{
  "n_head": 2,
  "head_dim": 64,
  "d_mlp": 512,
  "norm_eps": 1e-06,
  "attn_scale": 0.125
}
Each number is 128 + 24 x the weight over the matrix's rms, rounded and kept within 0 to 255. Layers, rows and columns count from 0.

# layer 6 MLP up, 512x160, rms 0.0783, rows 464-473, columns 0-159
[[125 131 113  97 198 133  94 144 140 126 146 117 115 135 132  89 128 165 114 143 105 113  76 100 112 139 163 142 139 163 122 148 122 123 146 112 175 141 119 137  88 140 131 144 114 117 128 139 117 129 119 116 154 122 143 139 145 124 131  89 161 139  98 137 135 122 146 141  98 150 131 182 156  93 128 134 131 146 115 132 158  91 116 138 115 130 103  74 147 169 138 141 120 133 118  68 133 104  92 112 128 121 118 133 134  99  83 101 127 145  91 119 156 115 126 102 140 178 147 101 148  95 132 142 106 174 104 122 147 102 141 114 132 121 117 100 131 121 121 156 142 144 152 121 154 104 111  84 116  73 147 118 181  91 128 127 171 112 132 126]
 [111 154  98  60 132 146 105 134 124 125 136 106 114 128 115 151 105 124 130 111 106 136  90  98 116 135 108 160 119 123 137 192 126 137 109 142 141 117  94 118 126 147 150 128 155 171 160 148 149 121 131 142 134  90 160 108  86 106 121 105 168 129 159 158 150 117 174 134 180  75 113 154 123 175 107 144 157 108 158 134 120 121 111 139 138 112 169 130 113  80 109 177 148 128 141 145  70 112  91 160 144 154 110  88 162 136 112 121 118 136 134 140 132 137 109 154 116 159 128  95 131 138 109 124 173 113  96 139 127 123 145  86 106 138 114 116 173 135 109 109 113 105 141 154 129 106 150 142 135 107 157 137 153 108 145 103 124 120 109 152]
 [142 122 108 121 162 134  84  97 131  90 115  97 112 153  93 133 134 149 105 128 134 147 130 141 103 132 203 158 143 151 146 150 111 128  91 121 153 148  49 152 146 146 127 154 119  93 160 142 138 131 142 122 142 169 189 140 142  95 115 132 170 140 146 146 142 112 140 144 161 145 122 129 179 123 142 130 153 133 100 124 125 154 126 124 130 116  98 151 118  86 121 122 139 152  96 150 127 148 154 134 132 118 113 101 137 107 157 128 106 156 127 128 127  77 127 133 135 140 138 134 141 154 133 128 129 105 106 126 121 149  99 141 114 144 169  67 132 124 155 132 118 163 124 131 146 104 156 100  80 149 128 120 112 137 148 102 133 114 134 112]
 [108 161 129 114 122 125 115 191 142 126 150 137 139 117 141  97 166 122 117 157 158 128 179 147 147 132 166 119 109 163 115 169 111  77 185  97 124 114 141 109 122 132 133 160 154 165 141 114 126  91 156 151 109 141 123 100 123 123  92 119 182 168 118 105 122 136 108 112 103 146 137 167 179 161 141 152  86 147  64 156 164 127 107 144 140 157 102  97 142 115 158 103 141 157 122 129 141 109  99 115 130 137 138 126 133 151 134 103 139 127 168 120 164 179 198  77 112 120  87 124 139 122 113 119  86 157 137 130 131 112 119 106 122  92 135  38 127 114 140 121 113 133 110 110 106  91  88  91 128 107 162 120 139 121 158 142  96 145 166 132]
 [123  84  92 116 105 105 143  96 152 128  85 149 127 115 116 126 146 114 110 111 124 120 126 148 123 162 121 173 115 149 153 152 103 131 135 124 137 129  90 116 138 150 127 156 103 149 103 121 133  89 161  59 115 112 146  88  65 115 143 131 141 127 111 123 112 152 125 139 102 106 153 119 134 119 160 155 126 154 105 163 158 155 114 132 141 146 141  97 127 120 154 159 147 137 128  95 139 102 146 143  80 160 168 114 117  97 124 128 145 125 124 151 192 103 131 100 164 112 139 151 163 111 139 105  83 105 144 129 128 154 129  98 133 135 111 109 149  86 154  39 163 143 108 119 110  68  78  90 134 153 140 107  91 147 125 117 107 142 121 168]
 [143 130 140 116 123 110  93 180 110 121 146 104 115 138 128 101 135 127 109 140 122 101 124 109 130 113 174 120 102 137 124 129 127 103 182 113 129 126 140 169 122 120 162 121 169 119  99 102 109 147 132 127 163 135 117 131 125 137 125 141 138 118 133 197 147 116 178 105 149  41 143 139 189 133 175 132  90 170 124 145 143 127  92 149 115  94  87 106 160 164 120 169 101 138  95 159 119 136 157 131 142 137 128 157 138  83 107 144 114 157 134 126 141 171 123 151 111 122 111 125 104 128 143 109 119 121 125 101 127 136 141  90 145 117 148 124 124 143 147 123  99 130 141 138 142 133 151  79  97  95 132 135 155  74 145 140 128 137 124 174]
 [116 102  88 178 105 140 102 168 128 154 141 136 119 134 143  94 165 145 107 168 120 108 139 126 118 134 186 166 135 152 106 142 121  97 111 135 164 118 144 157 102 145 115 108 108 170 105 123  97  99 150 121 140 102 107 111  91 136 116 122 153 174 123 128 123 120 140 106  98 143 128 143 132 108 149 154 146 142 107 147 176 152 136 115 124 141 151 137 108 123 180 161 154 144 111 134 137  77 123 150 132 111 161  80 141 119 108 114 125 104 128 119 149 118 137 116 122 151 126 135 126 140 131 117 108 157 184 117 121 112 146 141 104 137 155 121 138  92 125 151 125 118 120 163 108 109 131 116 141 108 134 119 126 121 115 140 133 133 102 120]
 [102 116 113 128 109 156 145 136 134 119 140 129 140 116 101 133 141 149 102 102 141 144 157 143  94 157 179 160 130 122 133 131 115 167 105 130  91 143  70 139 124  97 133 148  80 165  75 135 110  98 147 129  84 130 155 138 139 127 135 155 179 113 103 136 133 138 147  86 137 150 110 132 102 114 174 121 154 148 136 156 157 161 137 140 109  96 152 144 102  81 152 131 119 148  89 146 124 133 134  98 114 159 188 119 127 120 159 105 119 106 117 102 122 127 153 112  86 125 159 108 121 150 134 174 130 148 144 137 106  94 101 162 111 142 159 119 119  90 127 139 126 166 132 158 122  90 116 122 133 174  97 137 138 126 126 125 157 125 129 163]
 [ 95  78  94 127 158 156 115 122 151 126 135 106  86 175 130 164 140 139 111 112 128 124 155 128 140 119 107 150 115 127 115 162 107 117  98  79  97 139 137 145 118 137 152 145 127 150 154 127 144 161 143 119 112 104 120 144 132 100 130 144 163 154 116 108 148 102  98 115 121 112 161 173 125 134 147 177 118 158 121 128 125 123 108  99 116 122 130 154 150 116 137 116 149 129 110 118 120 103 110 123 117 146 134 111 154 148  95 133 146 164  98 109 124 124 163 107 112 129 154 118 107 129 137 123 104  98 142 114 131 117  74 128 138 121 140 111 118 116 134 118 150  99 141  96 106  94  87  95 117 157 169 120 183 123 167 172 120 162 131 137]
 [149 137 122 109 116 115  56 115 132 120 159 151 119 134 110 116 172 146  77 115 126  77 119 149  99 105 199 115 132 105 165 132 111 138 184 136 163 118  52 123 138 118 114 137 106 129 134 107 123 100 117 146 164 116 148 167 114 157 127 116 138 149 127 182 171 134 142 136 107 130  97 123 135 119 124 146  88 145 130 145 150 134 118 126 156  83  90 116 126 110 127 175 106 129  73  82 138 108 126 148 114 134 126 143 156 108  91  73  87 130 152  96 161 146 140 133 112 139 125  93 114 111 116 113 133 200 102 133 156  93 143 140  91 111 147  77  95 118 119 121 153 107 103 166 119 101 133  94 123 101 137 138 158 109 125 159 145 121 152 142]]
# layer 6 MLP down (transposed), 512x160, rms 0.0707, rows 464-473, columns 0-159
[[140 127 139 154 100 152 135 101 122  69 137 130 101 145 107 117  88 111 145 104 137 161 173 138 138 120 142 124 163 128  98 167 138 132 136 127  82 108 149 134 124 126 138 108 137 125 114 136 148 142 183 134 118 116 136 162 163 157 139 134 154 111 116 134 139 139 112 151 148 117 118  90 122 127 128 134 148 154 121 166 105 169 152 117 111 168 162 158 149  89 142 125  90 142 167 120 145 140 156 112 123 132 123 129 149 145 169 133 164 140 147 104 127 149 165 130 136 120 120 160 110 105 125 175 128 137 150 136 122 145 141 128 133 157 144 157 142 126 177  88 140 146 130  85 123 168 153 151 135 159 140 121 161 118 135 114 100 140 157 141]
 [116 132 103 101 122 134 133 123 115 189 136 138 101 115 150  64 144 121 138 126  97 134 121 102 130 149 142 154 119 111 125 145 133 174 161 124 118  93 142  93 115  81 132 139 100 111 131 134  88 115 156 121 115 143 134  93 102 139 113 171 102 107  83 143 126 146 109  79 156 178 106 113 114 107 133 102 148 120 126 139  99 107 135 168 160 138 120 101 116  95 149 130 132 188  84 112 106 154 114 158 113 166 127 110 149  94 130 130 118 118 125 111 107 104  73 138 108  96 134 127 113 103 169 129 120 109 141 123 146 140 117 155 126 121 133 139 164 140 163 153 112 151 120 112 135 110  94 128 101  89 120 106 187 119 105 110 133 113 122 101]
 [148 103 136 100 125 155 127 157 120  82  94 128 150 163 142 128  84 171 143 122 146 157 153  61 145 101 177 135 142 122 153 106 106 106 118 111 123 121  99 135 127 133 110 125 148 137 112 124 131 136 128 121 117 149 126 130 121 148 121  85 128  87 144 131 110 128 105 103 172 138  91 126 133 118 102 128 156 120 137  88 181 120 103 105 167 109  87 141 127 118 111 185 111 105 133 143  99 132 131 126 107 116 100 142 127 120 109 128 109 122  95 120 123 132  84 105 151 134 117 134 111 104 124 109 123 113 152 132 126 158 142 103 148 104 148 126 134 105 113 135 138 113 146 152  98 144 116 115 123 136 165 112  98 132  94 155 117  90 133 123]
 [111 114 112 114 146 156 114 124 123 101  83 132 163 168 130 140  80  80 179 144 135 136 122 161 100 142 104  83 158 102 108 136 130  70 127 118 148 152 123  98  83 179 146 103 140 164  99 103 100 107 143 176  91 178 150 160 127  86 178 142 124  88 130  84 154 162 123 135 141 121 119 130 126 175 135 129 141 139 140 190 184 118 153 163 129 118 144 128 125 124  95 169 113 160  83 140 147 112  79 190 128 122  91 164 127  89 163 112 147 138 119 142 164 168 163 141 150 165 154 143 108  89 118 108 153 140  77 199 120 105 148 152 161 107 101 115 109 125 131 119 125 122 147 153 108  86 114 133 128  95 120 128  93 123 182 177  76 116  87 125]
 [134 159 117 112 138  91 141 116 125  92 135 126  86 120 160 123 146 106  64 124  80 149 165 141 113 114  92 171 134 110 104 163  91 163  81 109 150 125 131 129 119  73 139 107 145 167 148 114 126 131 141 118 120 134 139  94 125 164 141 153 131  81 118 115 120  96 137  84 115 115 158 113 189 136  72 161 128 109 109 142 135 164 102 132 146 178 144 142 149  90 114  85 133 114  89 144  98 167 125 140  58 125 157 121 162 121 108 136 143 108  99 157 121 139 148  80  91 163 177 134 112  90 138 106 150  81 119 139 118 117 115 100  86 153 127 139 105 135 114 168 163 132 124 172 131 112 100 177 152 172 166 182 183 150 134 112  96 161 156 130]
 [172 119  72 120 136  93 101 161 119 157 147  93 136  83 128 151 135 109 154  93 150 140 111 117 114 119 159 103 122  87 142 143 132 108 126 127 131  93 146 102 124 147 150 104 139 113 147 114 152 165 144 125 115 124 114 139 100 177 128 180 132 113 107 124 126 117 109 120 142 158 137 148 139 112 184 110 125 134 151 139 117  69 109 142 106 125 153 133 151 146 121 105 105 161 130 143 134 148  99 120 157 179 114 121 178 116 133 168  85 118 175 121 166 164  97 121 132 100 126 131 134 135 116 108 159 149 123 104 145 145 142 101 168 129 157 133 154 134 105 122 137 142 108 116 136 112 108 147 137 186 130 153 151 146 108 149 105 127 121 122]
 [139 132 144 154  82 108  97 136 106 187  97 136 120 136 158 135 121  85 119 133 132 133 138 109 116 108 106 118 137 141 177 121 118 132 141 139  95  71 150  80 132 170 138 128 138 117 103 131  98 106 134 149 169 140 102 159 126 113 116 172 100 130 145 163  99 145 106 128 158  97 113 137 106 137 105 160 149 110 123 122 150  98 125 101 119 114 117 144 157 155 125 113 133 173 123 116 159 154 121 155 139 125 104 144 132 161 142 124 116 133 144 120 142 115 111 133 131 100 121 154 149 157 128 141 109 128 163 130  90 143 184 135 155 131 116 103 117 160 129 111 172 122 142 137 118 145 131 123 116 123 145 117 130 116 139 127 144 153 131 126]
 [139 136 140 133 133 123 142 156 144 104 105 109 124  97 135 104 123 130 124 129 142 137 133  95  92 132 118 103 125 161 128 106 119 158 159 162 115 154 134 139 144 103 116 121 138 126 112 101 110  89 174 114 127 119 112 180 136 103 103 152 111 161 164 141  97 125  99 184 136 115 150 129 140 130 145 110 162 122 112  74 121 139 124  91 126 122  69 139 136 155 120 122 153 120 171 132 143 173 141 136 109 137 152 175 100 132 127 138 117 103 143 137  85 124  97 168 154  68 116 140  93 127 126 132  70 122 120 145 136 143 138 104 128 140 116 100 143 100 143 119  97 165 137 100 146 162 135 135 109 151 132 143 133 142  98  86 134 129 155 156]
 [138 137 168 100  96 105 144 155 125 144  89 117 118 124 127 110 123  99 127 112 124 132  97 131 105 137 184 100 150 122 143  84 122 181 122 153  93 117 149  89 126 135 115 124 188 133 106 115 136  94 101 151 138 164  48 121  84  97 130 163 113 163 111 124 127 137 174 148 120 152 104 101  97 157 149  96 127 129 106 111 124 114 112 169  86 102  87  50 107 142 117 131  89 124  86 158 164 131 132 137 141 137 122 122 154 140 130 120  81 131 170 115 143 142 120 125 125 125 108 120  94 125 135 120 145 172 137 141 121 153 138 117 136 148 126 135 104 167 109 111 127 136 129 149 136 166 139 133 131 111 138 186 115 126  94  97 128 108 128 116]
 [124 124  99 115 136 145 123 120 134  51 127  99 162 152 113 107  67 116 137 112 135 150 147 167 131 120 129 152 103 165 145 156 125 100 115 131 124 121 137 162 141  86 118 111 136  92 115 119 115 160 137 143  80  93 120 147 141 146 169 107 136 145 141 132 111 123 138 132 164 155 139 169 104  88 117 157 135 130 161 102  97 132  89 110 142 135 143 152 134 108 125 130 105 142 156  84 101 158  96 134 105 147 123 148 102 111 146 122 116 148 135 119 125 169 116 172 172 139 185 130  95 121 116 162 148 160 100 114 132 155 135 143 186 137 156 153 144 137 176 123 119 117 122  71 126 113 119 126 142 134 134 107 127 130 102 104  86 165 127  72]]